config.yaml
num_hidden_layers: 16
hidden_size: 128
positions: "rope"
bias: "none"
init_std_up: 0.0576
beta1: 0.95
weight_decay: 0.044
decay_fraction: 0.657
Each number is 500 + 50 x the weight over the matrix's rms, rounded and kept within 0 to 999. Layers, rows and columns count from 0. Numbers have three digits each.

# layer 7 MLP down, 128x512, rms 0.241, rows 100-127, columns 128-191
531462524512586601534494508507517550541510442494487422427459460518504475442486525514531510464517494544540525502542558497534580575493552480540462520435539529492503532484449469550417468514495575
588574502533504465503552484513430422558479536482545530585532492595488537433482487466546502491507487467513557544534523498613510519471516423466518552426461534479569471487455449475527489428498514
437467470486502497566573505562465527508516486547489465468511573527450484555597532472598527564544510517600544522463519570499569562569561488468542539532450564496498537500524502512564376505470436
631476427530506367462515507558571504551520535521454493537488442616451400525509414519515449443398524407611524526566423489560506463580410399486520526597540517376470550484489504474505532526453504
483486509486504473516483497551405644451520499407551500488489503461479557517536536507544497535454447581532469506531524545617571458589438569478475566453535513492514625495543513490469562471456522
505576535548458576385544486444508575493460350550496467520487587612542571539365610492466427434478612521474540517436529550562430582440459504453496540493501557429507492528287415508523463493603445
473484476472460466556493518566474469492425532542454554500472544465499475518549537485488440435446529519509424560397446463468560591519440489381516556530544469471439549478507465595506589488543441
518384499551567579536462497547452471548470476558451517580500428498531443542529404482468526470452539567518483549550558519595434473405526561494567515542534516552496520484547520486454524523491554
469552508500447508489487492563465420480521444572614540612499457512506478515603497590571514542521452543545427528465462570470555550566453488533486497488485495503499434443503514560420454473433568
375534545617545514527500515572485531493496496508476561450481492423511491490532498519522482464645520469537471558466434526482570472480439492481483519477509469584469539544484492449478496501502460
498493469440411515448588494498438501503426471466525529473503530476546514487466426449422424366596587448501415495442466514507425531547493495440447416444540514543546521573435454504498504382507514
498532421484445432583428478418451487531571490505528509469484577498475437549498416500470562546486554501495426600408475496376456438473452504537468484591423483500501408579540429480475513544386489
460539559439486520450459501491493611421529460476494502556489509511475458479476466533504542513445441498499503455466490517476494544470582436467529474542475636528473526481529482504524486575510539
479468530426579486496524490535422536520526643394531570595518537501534491479515537496599493454462486596527492326566537511578488505544550475492531468468456517456487408435620537506540499570472449
470484533524468444504560501488540529507482510462535551548472521427542450508458432456552566475417532404498389495489531534496510528499490550497510550490569507495500439578492549471494480476511478
558456478446483494503546484520479452410536526438474494541488541487475491559508475445535452551395509421460460466493535542419516523478509542470480528532496465523477503500471449558453522466515410
478516521452519498520440479461521477462445615469501526476450564546538525546504485484465488553465568544550512525473611545460346469441498517457521501484551477508593416502568483512463512507511555
436379537524497533467519504494510488525502559560516520521468431354589415420496492509496431524524445518493491498467515480460511390518517468514482535478578477394379465510454468580540425459427499
593540517509459561496552505561560511443434579465499562472488448471536536436491445504481483426458455457450567425615569461419519555486489474467478546450472549496542580474413465510507485513605564
506535423517470569503531498500512464482507472439524542518494477444538557572579494539497533566497448587526457488497429508520487470405486495487452487527460552591534524540464456441436480502516452
469495535451513464558556501534445559592485439384508527421471519473502512531451456495554506465484541451436540497543566541490465446498531465504541605534470479569444564548500318477462548408389522
511566531496503422562551494423402536483469526591601413520558543535446513551605564487477424479566528537448472466581563509467504515523550413471497533423446509534594424586574473474461512457538378
408460542566568607455421518510529451488452470492451524506515512495465617454487536601597538525637512498500466574426456527477476589486489468535468497561580537545462541437582488503550532545529477
563476543470438430556462502499574540477403505523605459559495441432549405457509496429449464392403457525498476398431407481539444482587492505542455471533502447485507451551499461497454575532399481
447514573513455520425559502486540441520435526483560565479530471451369491499525428440593483536577520486493503460485533458512609507505396551565545600517484556435445522481546575437491523573504468
533480509479475426560448489520488512514457589540501538487499516624530511479506440527439520526536518579524547512501446523463515464612356532434477444498520469539492462484416506476564469485578543
469548577487454625541471495486486459530545482489453531487487486422458449436415543421542535547547577516569447524554612498493383489494407465516553544539569544479500470491565449530464420502498471
479465523525571499504542499558507511544562436477448515566520552510533447528452544481531505472505587411509514465446479527525519456488465487519508554478478491486472448528570412465487477546493522